Part of a small language model's weights.
Architecture: LayerNorm before each block, rotary positions, biases, tied embeddings.
Training: a variant of SOAP for these matrices, 626M tokens.
Each number is 128 + 24 x the weight over its row's rms, rounded and kept within 0 to 255. Layers, rows and columns count from 0. The size above them is the row's rms in percent of the matrix's.

# layer 2 MLP down (transposed), 1920x384, rms 0.176, rows 72-124, columns 192-255
size [ 88  99 101 108 100  98 105 102 101  96 112 102 110  95 102  98 100  90 100  98 102  99 107 108 105  95 104  93 102  94  88 101 105  91  97 105 106  97 106  83  96 103  97 103  97  98  97 100  89  98  96  98  94]
[[ 85 153 126  68 124  59 146 131 111 170  96 178 145  77 144 125 164 125 158 144 145 145 158  94 146 139 115 167 122 122 136 130  93 146 164  99 166  74 136 104 146 110 144  70 144 159 157 128 139 110 136 140 142 117 130 171 133  28 103 105 122  92  98 133]
 [132 154 123  99 107 155 116 141  86 110 116 150 164 143 115 158 164 141 112 116 125 147 132 116 161 121 149 114 132 151 123 113 108 113 136 148 132 161 139 130 138  99 153 198 163 133 140 128  80 132 132 155 102 154 156 115 142  92 115 195 121 191 131 126]
 [106 140 140 170 143 141 121 104 139 121 125  97 113 103 144 144 145 134 169 196 149 158  97 111 143 117 122  83 136 162 115 109 179 148 161 124 131 103 135 115 171 119 155 153 127 103 170 155 135 152 129 137 133 156 139 104 132 118 116  94 183 104 121 175]
 [117 159 150  65 134 122 147 151 140  80 130 106 125 154 155 110 134 146  98 186  80 114 117 114 135 104 129 133 104  87 161 171 127 119 146 137 150 124 184 126 126  93 121  85 128 131 139 136 118  96 110 103 110 126 124 114 127 122 117 129  90 102 126 132]
 [122 151 120  99 135 173 153 132 153 128 136 135 113  75 115 137 121 112 118 152 151 191  84 134 153 123 149 141 117 114 134 119 124 111 109 137  97 139 118 126 116  97 103 152 122 100 132 120 106 121 135 162 157 115 115 105 167  84 118 131 126 153 147 125]
 [157 119 120 121 152 153  95 134 179  96 117 117 146 130 153 116 112 107 114 119 147  95 108 165  57 163 143  98 134 126  79 117 129 130 135 134 174 126 142 131  96 119 112 153 148 171 103 121 156 130 181 118 176 142 132 143 106 160  50 110 131 100 139 127]
 [118 149 135 119 142 180 130  96 171 156 101 113 126  75 134 134 125 137 114 129 144 132 113  57 123 170  93 145 151 144  79 110  96 111 152 166 170 124 132 136 101 100  87 123 110 170 116 116 183  80 147 142 112 139 126 145 130 113 120 158 153 110 122  96]
 [153 158 120 103 136 143 141 115 153 148 114  58 123  89 178 109 112 109 121 132 107  99 126 136 138 153 154 166 157 143 120 114  82  93 136 155 134 133 112 141 109  67  89  99 137 106  98 160 138 123 108 132 104 153 132 100  83 117 113 132 129 103 149 128]
 [175 107 161 117 120 113 133 144 117 145 109 130 113 176 106 140 156 133 114 136  81 109 100 147 118 132 126 124 102  87 128 133 113 149 139  91 111 143 142  97 164 157 107 129 107 138 141  75 163 124  68 154 133 106 109 124 111 122  86 146 144 129 137 153]
 [131 107  80 112 142 115 123 149 110 122  87 108 103 104 167 124 143 149 119 138 115  86 156 101 120 134 120 108 122 141 141 141  94 123 160 168 122 149 134 118 134  94 121 104 144 124 135 103 116 132 120 148 170  70 135 118 164 161 124 122 149 124 122 108]
 [142 166  85 136 138 117 128 121 139  95 163 132 150  85  96 164 177 121 149  75  88 128 137 112 121  96 121 136 160 178 102 149 199 142  88 111 141 128  70 113 178 141 118 120 121 126 105 116 126 101 163 160 104  93 140  89 147 118 135 163 126 122 146 143]
 [144  99 104 148 177 156 167 135 136  93 124 122 117  80 112 137 126 145 113  68 147 145  99 115 143 123 111 152 135 143 156 114  91  86  98  86 124 170 153 139 113 196 134 142 159 173 114  83  55 133  80 104 165 138 145 112 125 168 147  99 127 155 153 116]
 [114 121 152 122 130  89 102 135 144 177 103 103 142  94  98 138  85 123 100 118 175 128 152 126 130 188 108 123 114 116 128 133 125  64 160 135  99  81  99 148  92  76 137 128 111 166 123 106 111 100 124 123 123  96 137 126  93  99 138 138 132 142 163 160]
 [149 111 160 144 172 164 145 170  75 120 131 136 128 138 104 134 130 136 140 152 118  73  80 147 135  91 110 130  91 116 142  97 101 146 119  98 155 148 164 160 134 102 139 114 109 113 100  68 113 124 158 129 124 175 128 104 180 149 117 163 125 185 106 113]
 [126 149  73 189 126 130 164 127 108  89 107 113  77 102 132 182  63 126 121 139 131 128 112 143 163 118 136 147 136 160 141 121 124 150 121 159 127  94  96 150 101 131 130 113 179 125 131 141 121 168 148 163 129  71 137 161 105 122 139 159 124 114  87 126]
 [149 145 126  78  98 118 122 111 131 107 118 123 115  88 153 132 145 168 149 125 127  97 160 125 137 136 144  98  96 140 117 107 124 106 156 143  93 126 110 130 120 119 115 121 124 130  98 165 145 109 166 121 161 122 165 139 108 111 118 101 143 181 107 129]
 [116 140 103 145 123 134 130 146 175 124 135  96 117 146 154 145 147 136 148 127 148  84 101 146 114 158 106 145 125 118 139 127  88  84 142 150 139  95 139 116 120 123 124 117 144 122 164 118 134 107 163 101 118 144 131  80 138 121 137 135 133 125 119 120]
 [140 129 151 123 102 127 149 140 114 137 194  97 137 118 109  54 135 138 110  74 118 132 131 127 130 142 155 152 140 125 144 135 116 114 128 114 109 118 166 157 146 141 109 172 114 176 110 125 128 133 130 114 118 145 162 121 113 108 112  91 140 150 122 162]
 [160 108 135 147 148 150  89 146 112 132 129 149 126 115 131 154  77 182 100 161 146 162 118 128 126 131  97 136 134 143 120 105 118 127  93  97 134 117 114 107 118 117 180 142 109 128 130 129 144 129  96 141 147 161 142 134 121  87 133 140  99 111 124 107]
 [175 121 132 134 100 157 118 138 120 121  83 128  95 140 116 134 103 144 145 114 139 124 108 116 141 154 140 148  82 124 120  96 136 119 130 140 126 124 130 120 146 119 114 103 132 143 127 102 120 101 118 119 129 123 119 107 202  82 151 129 139 117 140 159]
 [150 154 113  97 129 116 113 102 160 151 104 101  99 114 125 131 175 156 131 142 127 101 120 145 140  90 138 122 129 136 153 123 114 153  93 198 105 166 119 157 116 119 175 156  80 117 146 110 147 148 102 139 156 168 111 159 112  81 137 163 126 147 158 107]
 [151 133  90 109 105 109 164  70 108 130 154 110 129 174 108 134 106 149 186 144 147 146 174 148 105 120 153 125 155 137 142  86 100 133 102 141 112 127 103 125  75 120 124 154 128 151 122 125 141 148 129 110 171 145 166 121 121 151 165  94 155 130 146 159]
 [153 118 130 115 153 124 196 124 144 109 136  99 130 100 105 151 155 122 115 110 101 154 158 131 133 118 127  91  99 138 122 139 145 131 119  91 124  81 146 120 108 131 100 117 134  71 140 120 108  99 120 163  90 110 110  66 126 127 128 111 124 155 150 103]
 [117 114 108 137 135 139 126 127 112 164 123 163 110 106 112  89 144  97 176 159 164 175 137 116 132 150 150 151 103 124 107 136 120 114 133 118 149 124 137 133  87 125 133 128 135 150 147 156 138 120 152 155 144 124 127  96 112 109 127 132 137 109 141 162]
 [130 130 119 142 146 133 148 155 126  98 127  86  94 176 152 133  87 136 113 116 131 166 114 125 148 104  83 160 137 160 124 171 110 136 124 109 111 152 153 156 134 123 149 123 127 145  97  85 126  61 177 123 133 123 124 121 127 149  99 119 155 130 127 177]
 [137 138 124 110 104 111 143 143 133 149 117 159 136 135 151 136 120 110 134 107 134 183 109 158 194 127 127 131 118 105 135 119 137  85 135 105 158 160  87 130  98 135 114 118 135 150 109 118 130 110 118 141 130 132 131 145 141  82 134 127 121 143 164 139]
 [121 139  98 157 125 121 137 112 116 171 119  97 100 159 128 122 120 143  85 172 145 171 122 112 107 120 148  99 141 129 100 155 159 124 147 116  83 139 139 154 163  90 113 125 140 144 132 141  89 115 107  82 136 107 129 129 109 144 153 130 126 102 160 137]
 [111 123 108 157 120 133 137  98 123 136 160 147 175 146 110 182 140  86 110 127 163 113 110 115 112 134 173  88 110 131  84  93 124 172 102 128 135 114 152 133 143 154 183 115 119 120 141 114 173 127 127 192 107 152 144 139 134 174 173 133 157 142 155 123]
 [ 93 138 119 132  96 123 137 119 100 162 129 141 122 104 131 108 140 143 141 151 161 109 165  85 109 145 103 142 160 155 137 118 135  92 145 154 131 151 167 109 142 141 115  78 120 123 137 142 174 128 132  98 126 169 139 124 127 118 141 114 143 118 138 112]
 [142 138 139  92 172 136 137  88 129 142 137 116 142 136 130 110  97 123  98 127 147 165 131 143 126 170 116 130 124 154 141 156 142 110  83 118 123 179 142 139 159 129 153 127 146 114  85 128 131 160 113 141 179 148 105 141 130 163 138 167 135 100 151 114]
 [151  96 140 103  92 142 113 130 129 124 128 156 159 171 125 115 140 159 136 163 139 123 169 148 108 123 181 141 149 161 148 107 126 142 123 128 126 108 118 105 105 109 125 110 130 106 135 127 153 156 158 120 135 126 122 109 129 185 125 164 113 118 117  93]
 [147 105 134 116 107 149 107 129 148 159 153 164  78 118 166 161 143 127 169 101 132 137 145 155 134  91 159 125 148 148 132 127 101 140  84 121 117 114 167 150 180 101 114 147  91 119 116 149 117 151 169 139 128 127 169 126 120 162  94 110 107 176  85 135]
 [119 113 159 152 145 143 119 131 158 164 157 130 149 104 107 139 138 104  75 124 125 167 103 106 115 107 155 130 109 115 153  79 103 116 140 104 147  96 131 125  76 136 138 143 120 111 146 121 158 146 102 175 144 139 128 150  95 141 133 123  96 131 116 107]
 [104 117 116 103 131 118 121  94 147 130 138 113 132 144 153 145  83 128 125 153 134  84 141 111 146 133 134 148 141 127 132 104 149 130 144 133 170 155 112 141 138 125 161 182 109 145 145  55 107 128 122 118 159 137 157 130 113 129 101 108 116  96 149 128]
 [123 119 134  97 116 119 140 130  97  90 106 115 133 116  85 165 103 142 128  88 139 114 113 136 109 141 104 114 116 138 174 112 116 121 180 144 123 126 132 195 125 122 157 158 131 126 128 113 119  97 157 114 112 134 150 106 150 120 104 127 135 131 100 112]
 [100 106  91 119  95 146 131 132 119 165 159 131 112  91 138 164 160 144 152 103 116 114 155 156 154 122 147  88  98 154 151 176  96  84 145 155 130 161 137 102 155 127 102 129 138 126 172 157 175 148 113 109 131 117 143 148 129 112  86 106 131 153 136 103]
 [119 144 102 108 148  99 146 100 117  98 146 109 163 107 129  95 134 128 142 127 103 162 118 109 137 122 125 153 142  94 124 141 137 103 135 122 133 139 103 116 164  89 130 119 122 139 129 116 130 154 118 148 147 159 121 177 123 136 141  97 136 151 131 181]
 [150 126 168 127 116 156 124 183 108 117 103 115 132 127  62 118  93 141 126  93 153  86 131 129 152 126 130 154 128 144 123 106  74 108  93 154 104 157 118 110 111 130 115 122  79 106 144 136 137 159 150 153 108 175 139 128 152 151 133 126  76 139 124 122]
 [103 139 124 115 188 133 116 114 148 129 135 128 141 118 137 132 101 124 139 160 118 107 138 107 125 144 122 132  92 113 142  90 135 119 122 130 138  96 127  97 123 133 163 137 108 146 113 191 121 105 101 130 148  97 128 163 162  83 143  98 128 109 114  94]
 [ 81 138 124 168 149 130 109  87 158 101 130 130 130 141 134 152 157 132 122 113 116 102 166 114 107 134 143 127 107 134  77 108 167 134 128 159 138 119 130 139  91 128 157 128  91  95 128 112  84 152 106 126 117 178  85 139  90 105 154 150 143 136 144 128]
 [150 108 147 153 150 125 124  95  88  93 113 119  80 130 112 147 170 163 172 155 135 140 137 100  98 149 110 114 161 153  96 126 135 113 169 127 118 163 118 130 105 127 132 126 142 126 123 151 140 127  94 118 103  95 104 162 137 111 115 133 148 113 132 126]
 [123 146 147  56 115  97 128 126 108 150 150 114 111 135 170  93 143 129  96  82 157 130 112 114  99 148 122 157 132 125 115 133 120 130 101 121 122 155 108 159 112 118 118 156 114 115 116  99 130 113 120 186 166 111 129  95 189 145 102 157  86 154 158 129]
 [121 125 116 106 169 108 110 126 129 136 135 150 105 159 124 113 142 136 139 118  79 130 152 141  63 136 125 139 141 156 130 107 126  82 115 124 169  87 168 130  80 120 138 122 138 133 104 120 124 121 121 101  95 131 166  95  88  86 132 116 143 135 137 120]
 [162 129 127 120 109 150 177 126 107 160 132 163 131 145  92 110 158 143 112 113 127 113 160 102 120 144 169 147 156 117 128 156 141  79 152 146 170 114 155 147 119 134 141 142 168 139 161  98 135 150 105 167 160 130 120 133 122 123 135 126 149 106 138 139]
 [110 155 148 146 113 187  58  91 128  90 130 141 114 123 115 141 132 127 102 135 127 122  81 126 101 137 169 151 142 128 126 132 131 140 100 135 169 156 157 136 155 107 136 106 146  93 182 114 150 156 101 124 163 163 136 130 121 106 159 138 149 160 122 111]
 [147 119  99  94 139 158  80 118 120 138 155 128 127  84  77 133 108 137 146  97 191 120 167 125  96 141 141 107 119 152 138  98 116  86 152 136 123 105 119 149 131 116 119 145  96 122 112 160 113 114 147 123 146 124 110 114 139 156 169 126 119 147 130 120]
 [124 130 145 107 121 115 163  86 114 113 111 117 125 152 129 117 132 110 133 129 142  92  93 137 138 152 143  99 131 133 135  78 119 130 127 148 114  99 114 136 126 113 174 179 156 146 194 140 138 152 113 146  86 134 116 138 135 125 135 109 153 189 147  90]
 [131 140 127 122 159 119 124 158 158 136  98 123 102  84 158 135 125  96 109 129 108  99 121 151 180 103 154 155 140 151 119  98 128 110 168 134 152 110 102 137 101 116 115 106 135  79 161 136 108 191 116 130 123 147  87 125 101 139 109  85 189 171 143  92]
 [131 150 127 129 150 130 116 141 143 141 123 107  90 148  93  90 160 122 142 126 117 146 129  99 124 134 137 169  92  92 136 119 138  91 109 105  97 112 137 148  81 149 125 135 148 117 130 146 106 117 131 122 106 131 105 147 120 161 121 107 116 143 148 172]
 [169  90 143 138 111 127  78 147 123 139 141 148 113 165 180 162  74 130 116 120  95  99 188 151 101 134 121 118 121 112 189 159 155 127 114 131 129 155 134 122 187 210 151 105 118 136 160 109 150 131 131 198 147 103 134 122 138 160 143  97 130 137 102 159]
 [133 138 138 110 129 143 150 144 123 132 139 150  95 139 116 169 120 154 130 116 106 135  91 135 159 122 126 133 126 130 106 100 108 136 136 124  89 161 142 138 141  86 122 127 148 112  84  98 157 133 114 152 110 104 106 157 100 139 130 152 164 128 121 107]
 [144 121 163 152 151 143 152 124 144 135 132 113 127 122 140 126 137 118 111 134  93 135 104 157 122 100 118 102 115 146 137 140 109 123 139 143 112 122 127 126 114 160 101 123 113 113 165 109 155  80 127 189 114 179 138 153 120 111 131 174  75 187 104 124]
 [108 138  99 144 117 130 104 118  90 158 150 114 114 166 122 144 139 131 156 128 111 121 118 128 146 146 161 110 105 116 129 172 172 129 105 171 145 155 144 107 112 119 126 153  95 133 133 157  92 133 142 201 144 138 107 130  73  91 130 165 175 110 114 104]]
# layer 2 MLP up, 1920x384, rms 0.18, rows 73-124, columns 192-255
size [ 95 102 105 116  94 108  96 105  91 100 100 102  90  95  94  95  91 102  88 108 100  96  97  92  89 104 105 104  97  96 105 101  93 110 101 102  92  96  94  96  94  99 115 105 100 106  99  94 101 102 106  99]
[[133 162 104 155 139 113  86 119 137 118 125 140 139 123 118 176 115 112 181 115 105 131 133 143 190 117 139 130 123 155 130 140 151 136 111 165 121 130 167 105 127 166 111 136 124 130 129 137 126 169 122 119 115  98 130 149 132 108 118 121 106 165 137 135]
 [123 142 148 130 151 170 140 136 129  84 166 113 149 188 126 102 155 117 122 151 105 125 142 142 105 158 149 139 129 102 137 127 140 156  62 135 104 141 123  90 143  97  85 136 158 146 115 154 123 112 183 132 113 149 137 136 122 139  98 108 152 130 111 119]
 [115  92 148 116 173 110  70 140 126  74 167 113 108 139 149 128 122 162  82  85 106 137  94 140 121 170 150 155  95 112 112 141 117 123 155 109 107 115 113 147 104 112 125 125 130 138 141 110 150 148 106 113 144 108 116 131  95 111 112 138 115 161 144 123]
 [163 147 125 119 147 116 116 108 144 117 145 111 110 110 107 131 106 145 127 154  82 150 112 199 125 158 143 125 138 177 195 128 172  92 103 124 155 144  81  65 132 135 105 126 125 111 141 137  99  97 146 121 102 109 133 101 114 141 131 139 129 114 125 156]
 [145 116 122 173 137  97  81 150 124  97 141 119 173 113 141 135 118 131 108 131 115 159  97  97 161 140 148 125 149 179 177 138 129 115 108 122 156 123 115 141 136  89 117 132 170 104  90 136 201 114 133 109 122 122  79 132 126 155 135 125 105 119 150 141]
 [145 104 149 138  97 107 150 103 157 137 143  79 123 152 151 133 100 107 120 142  80  89 128 148  85 150 149  94  94 136 129 142 113 132 139  91 170 158 103 118 138 103 130 118 129  89 148  90 123 121 126  85 136 146 168 135  88 114 149 129 135  88 134 161]
 [178  93  96 120  65 133 131 138 148 136 101 135 134 100  78 112  90 168 121  89 150  79 128 111 145 120 144 128 114 119 159 121 136 133 118 119 169 134 101 137 126 108 118 133 159 187  98 138 126 129 138 172 141 127 117 115  99 147 126  95 158  95 115 129]
 [ 95 130 146 145 118 127 149 159 122 114 126 100 130 128 142 121 118 120 160  93  78 107  96 126 111 140 107 114 146 164 142 215 154 129 130 156  88 128 155 147 104 101 116  90  47 124 127 138 146 179 169 161 114 125  97 100 113 137 151 151 119  87  70 153]
 [136 152  97 147 148 124 153  79 136 131 116 137 118  95 142 128 161 116 185 104 131 121 171  98 124 119 137 118 132 101 123 158 129 116 113 106 123 135  98 104 130 131 143 135 119 152 111  95 105 116 151 131 148 113 103 152 123 169 120 131 134 131 132 125]
 [143 119 110 167  81  84 125 147 117 172 111  71  94 145  85 142 126 112 126  74 130 142 146 138 113 155 108 129 126 135 111  98 160 114 103 102 132 134  94 111 144 155 148  99 106 124 149 160 101  98 138  97 120 124 133 162  89 127  95 149 100 148 174 128]
 [106 121 147 127 109 119 157  86 141 115 191 141 127 106 123 131 153 122 146 141  91 172 124 145 125 131 111 148 124 128 149 162 142 117 143 121 146 129 104 151 191 113  97 149 108 113 121 148 137 154 147 162  96  84 122 147 127 113 132 161 112 104  80 156]
 [120 158 105 134 115 137 134 159 112 114 156 122 139 123 113 128 103 170 159 117 134 155 193 121 132 106 121 118 123 108 130 104 153 130 119 124 148 140 117 129 116 137 136 123 143 109 149 133 152  79 109 134 140 124 100 119 159 169 109 168 100 139  66 121]
 [147 167 150 133 155 138 108 119 114 158 125 115 125 104 128 193 116 138 108 133 142 103 151 134 140 123 108 156 138 164 149 141  89 169  84 106 130 108 112 113 132 151 147 133 150  86 180 105 100 137 133 117 115 184 167 117  97 115 135 173  56 148 117 114]
 [121  97 129 154 115 137 161 126 120 136  86  84 161 116 139 140 181 104 111 130  99 150  91 139 127 145  99 143 159 132 133 114 123 146 188 129 115 119 108 100  87  74 150 139  98 152 137 123 146 163 167 106  93 162 126 138 156 108 147  33  95 132 120 115]
 [148  73 106 126 118 156 100 128 138 138 123 133 150 113 143 118 125 143 109 174  98 150 158 147  93 117 112 152 153 115 114 130 127  95 109 117 109 118 108 141  62  92 149  91 129 106 129 124 117 118  84 119 146 147 131 113 146 158 105 124 139 117 124 101]
 [115 136 101  99 174 126 119  88 142 141 104 126 111 124 131 131 130  89 123  87  91 118 177 129  67 131 112 132 106  97 140 125 132 120 159 138 109 138 110 133 113 139 122 148 137 102 145 117 174 109 105 141 111 137 145 137 114 150 149 119 103 122 117 108]
 [136 113 135 139 133 164 109 115 133 127  34 136 145 114 143 166  85 115 144 159 154 135 116 133 126 114 104 140  96 135 103 130 136 159 149 158  94 125  80 118 116 141 114 126 139 135 124 133 139 154 113  94 158 110 129  90 149  89 115 147 137 142 138  62]
 [110 142 129 138 125 123 143 157 135 135 114 135 126 164 122 118 165 133 141 142  97 138 153  89 136 105 147 123 133 151 126 118 143 109 129 116 152 102 111  87 169 135 162 147 137 106 114 142  76 134 105 102 132  92 129  97 130 114 133 137 143 143 139 140]
 [138 169 126 156 121  83 122 120 137 120 150 106 156 129 139 111 126  99 137 113 110 169 156 142  98 138 139  90 130 123  93 160 145 145 108 109 115  98 154 146 128 112 140 130 150 119 134 103  81 173  97 138 128 133 109 172 132 128 136 133 120 146 151 113]
 [143 128 154 132 165  84 115 136 105 111 141  97 151 127 139 116 135 127 129 143 163 114 129 102 120 105 144 127  85 140 120 130 137 151  97 153 119 133 130 145  66 104 125 136 103 136 139 122 126 145 127 105 151 180 115 137  90 151 151 142 178 155 142 122]
 [109 127 159  78 117 127 126 118  95 131 148  91 105 134 170 128 123 141 129 111  83 165 132 181 149 157 124 138 162  94 101 134 176 119 131 117  96 101 130 109 134 128  83 116 182 105 126 120 137 120 125 161 156 160 120 134 135  52 125  44  98  92 142 115]
 [144 119 116 145 127 133 121 137 136 116 138 109 124 136 169 125  91 144 112 152  97 123 133 145 160 117  93 117 120 117 144 112 152 150 122  81 130 134 155 131 134 153 123 122  98 145  87 135 151  95 127 108 135 115 125 149 103 118  81 154 134 139 147 140]
 [146  73 114 126 135 124 120 148 114  89 153 126 105 116 131 128 118 128 117 206 102 115 140 115  55 129 171 187 109 113 138 138 123 138 141 123 150  95 105 131 137 154 131 135  98 128 180 132 164  93 153 122 165 136 114 103 130 136 136 158 110 115 105 138]
 [123 131 170 116 102 114 132 171 124 117 120 151 155 132 130 140 177 126 148 120 113 110 146  83 141  92  96 153 152 124 155 118 110 170 131 119 153 124 164 137 102 100  88 129  75 149 110 126  82  95 115  88 179 133 116 146 147 135 112 112 113 133 114 145]
 [122 155 148 145 124 126  83  94 138 133 164 124 133 161 106 128 134 132 149 152 169  88 121 144 127  84 100 110 172 148  70 133 151 135 129 129 110 135 132 127 142  82  88  95 102 109  91 144  72 126 106 106 123 153 117 166 169 145 132 116 133 142 133 136]
 [139 122 125 120 109 176 111 147 182 103 114 133 101 175 130 124 139 152  94 138 106 150 135 121 117 124 131 162 109 104 131 103 138 142 153 108 102 152  88 110 175 128 110 132  80 160 135 123 127 124 148 145 162 126  98 156 120 178 145 135 132 151 127 161]
 [155 116 149 166 103 103 148 111 123  99 135 156 108 105 163  91 110  97 150 131  58 105 148 143 154  93 131 123 144 101 122 139  88 103 154 109 121 139 121 110 115 127 108 121 117  83 127 101  91 142 177 136 112 128 161 148 128 114 203  90 155 113 123 173]
 [111  85 133 135 149 118 147  97 149 148 115 127 165 147 132 124 138 110 113 114 141 106 135 103 110 125 121 111 168 157 144 117 151 104 109  98  98  93 110  86 128 128 145 121 136 143 127 130  89 133 167 129 140 102 123 126 143  96 127 103 124  93  89  84]
 [160 120 138 152 138 141 116 160 114 154  64 119 108 143 147 152 154 116 166 145 106 180 101 123 128 146 124 165 134 165 124 127 152 121 121 163  92 106 164 179 157  79 115 110 136  95 138 140  95 118 133 114  92 128 132 169 149  97 136 121 148 142 165 156]
 [ 97 119 152 157  89 129 117  94 121 177 169 113 124 102 133 141  98 137 127 136 120 152 129 128 137 140 112 127 116 109 106 117 118  88 128 185  76 136 130 125 110 122 147 150 109 104 165 149 160 145 131 133 133 131 156 167  97 143 117 139 158 146 182 143]
 [ 98 119 151  97 131 122  93 121 183  99 158 102 145 132 147 129 131 123 131 110 148 151 173  97 133 132  96 135 125 144 121 160 124 125 154 152 118 125 111 176 157 110 143 121 123 118 180 134 116 174 120 126 139  81 154 112 109 142 138  97 128 143 114 140]
 [187 138 107 147 132 121 108 129  94 156 101 123 180 107 128 125 111 191 145 103 152 149 118 153 138 128 154 115 142 170 114 145 133 113 112 164 125  99 137 167  97 136 136 199  98 128 110 134 119 156 121  94 170  88 146 137  78 146 141 162 120 123 126 153]
 [115 131 110 138 117 121 142 136 113 135 117 132 114 150 129 117 108 101 120 152  95 128  67 125 129 126 113 138 129 118 178 137 142 178 141 141 134 124 153  96 167 146 104 100 135 164 172 134  89 138 104 116 146 121 136  94 123 100  96 100 152 176 170 150]
 [153 129 146 154 120 158 140 110 150 112 126 129 129  91 124 125 147 125 159 131 140  81 162 124  60 128 122  89 137 127 116 107 143 138  93 120 109 116  96 115 108 158 182 139 130 123 138 128  97 120 103 143 152  81 164 112  80 120 154  97 171 135 144 102]
 [115 115 131 113 104 162 122 124 124  94 126 171 142 154 114 148  86 146 114 121 118 117 118 104 165 167 143  92 128 136 142 170 133 135 139  96 127  78 169 125 131 134 123 138 120 112 150 135 105 144 155 145 139 126 150 143 114 116 145 127 132 105 146  79]
 [147 131 108 140 188 131 120  98  95 105  90 122 144 151 120 124 145 114 114 121  94 148 133  97 127 137  88 131 148 135 150 158 129  99 164 113 131 130 129 139 127 102 127 144 147 155 133 124 119 163 149 135 120 152 146  65 123 146 126  68 127 131 164 172]
 [130 115 125 107 151 131 143 131 145  99 140 106 109 126 145 149 117 119 108 130 128 123 130 174 168 101 134 116 113 133 119 136  91 129 172 137 131 143 129 126 108 136 150 136 104 127 121 137 138 101 166 163 142 131  87  98 160 144 140 134 127 121 128 100]
 [130 130  63 132 132 114 112 133 104 100 119 115 130 107  90 152 100 128 162 191 133 146 155 136 149 144 101 175 122 129 125 156 111 144 102  93 107 141 129 131 122 127 156  75 139 128 143  93  89 103 133 124 136  75 139 123 117 115 168 132 116 135 134 155]
 [166 103 111 106 146 163 130 142 166 115 131 187 107 140 148 122  94 152 120 166 187 160 104 154 169 128 129 151 133 124 133 125  59 123 100 136  95  89 123 150 162 140 150 112 139 101 101 152 129 145 150 164 132  95  90 101 163 161 119 104 102 118 145 113]
 [140 133  74  94 106  86 113 119  77 107 115 158 110 110  97 128 114 123 151 161 125 168 116 159 137 107 104 135 114 167  91 138 157 130 175 128 113 142  76 133 112 131 178 138 118  99 129 115 132 136 195 147 119 134 122 123 137 111 156 145 124 136 120  95]
 [146 119 122 111 118 119 124 140 155 157 108  90  99 104 159 103 128  87  70 128 172 125 116 141 135 107 135 141 144 129  93 133 155 136 123 126 115 141 129 120 126 117 152 138 127 130 158 118 134 137 152 141 200 151 120 152 178 169 110 190 134 107 121 160]
 [124 122 128 168 147 159 146 143 111 118 164 117 117 153 145 115  97  94 158 132 111 149 162 120 135 109 131 106 120  61 133 152 194  95 128 182 142 134  68 119 114 168  93  95 109 126 177 144 139 106 110 136 148 135 128 158 177 150 186 140 120  79 103 132]
 [169 110 154 158 107  79 142 122  94 156 153 162  89 154  64 108 159 118 141 177  88 117  87 122 119 107  59 112 121 140 154 116 106 120 132 130  84 121 164 141 124 150 124 138 123 114  71 110  98 108 153 140  98  99  95 176  90 114 121 133 166 162 143 154]
 [139 169 140 163 118 169 134 114 121 112 128 121 117 110 108 111 116  84 139 117 108 146 111 139 110 117 145 156 169 173 155 144 134 167  94 140 126 145  95 124 122  82 146 104 141  89 139 165 114 174 146 133 143 147 124 126 104  96 140 158 124 108 110 160]
 [ 97 135 160 110 118 124 173 100  81  93  85 124 140 136 156 129 159 172 137 145 127 153 125 175 140 126 116 119 167 104 113 142 127 154 129 120 151 125 134 164 153 154  95 137 149 166 146 122 107 193 131  81 125  92 126 127 120 112  99 167 140 133 151 124]
 [156 118 136 135 121 131 154 133 108 113 151 146 141 141 107 142 162 103 115 154 100 131 149 130 120 124 120 119 139 104 101 130 131 188 111 134 135 118 113 150 134 129 132 106 146 100 146 115 126 130 114 112 129 108 120 113  97 187 162  99 121 144 107 136]
 [157 157 131 108 131 122 162 103 138 133 169 155 127 102 146 120  85 104 131  97 140 100 136 129 140 109 142 106 140 175 155 122 112 155 143 114 138 131 151  92 155 131 161 131 153 117 158 165 122 141 134 117 158  98 117  90 130 150 114 147 159 134 109 167]
 [166  97 129 126  70 138 108 132 132 106 164 148  54 120 157 139 102 139 127 133 132 107 113 143 128 113 105 113 135 157 112 151 116 115 160 130 124 109 123 128 124 100 105  94 133 116 141 141 151 129 131 128 173 115 128 124 143 116 101 146 121 151 126 127]
 [130  62 101 168 136 195  94 138 113 134 161  84 114 168 106 121 103  88 125 125 109 129  99 119 162 120 111 137 168  90 111 143 115 145  92 113 145  95 105 117 137  81 130 155 103 149 131 138 113 143 132  98 126 120  87 121 144 134 127 137 146 110 131 205]
 [121 145  99 115 116 133 172 120 132 119  93 122 117 127 115 112 122 100 133  68 101 165 103 135 134 130  92 139 116 143 110 132 139 146 125 109 125 144 130 166 143  72 121 132 123 141 118 141 143 101 132 149 118 136 130 122 138  94 108 129 149 123 132 117]
 [124 128 116 140 122 177 165 150 141 131 141 137 199 128 132 129 123 113 118 130 102 140 133 142 104 134 143 129 163  89 101 188 133  98 141 113 128 169 170 123 122 166 120 141 175 100  91 154 133  98 133 131  93 145 144 144 131 109 137 122  99 149 132 155]
 [ 95 107 156 128 132 132 150 149 139 164 138 132 134 112  82 153 129 112 134 135 112 159  94 114 114 122 127 110 105 123 101 147 118  86  65 119 105 121 152 133 117 111 127 124 108  72 163 174 114 111 121  78 115 146 119 120 120 116 131 132 146 142 123 129]]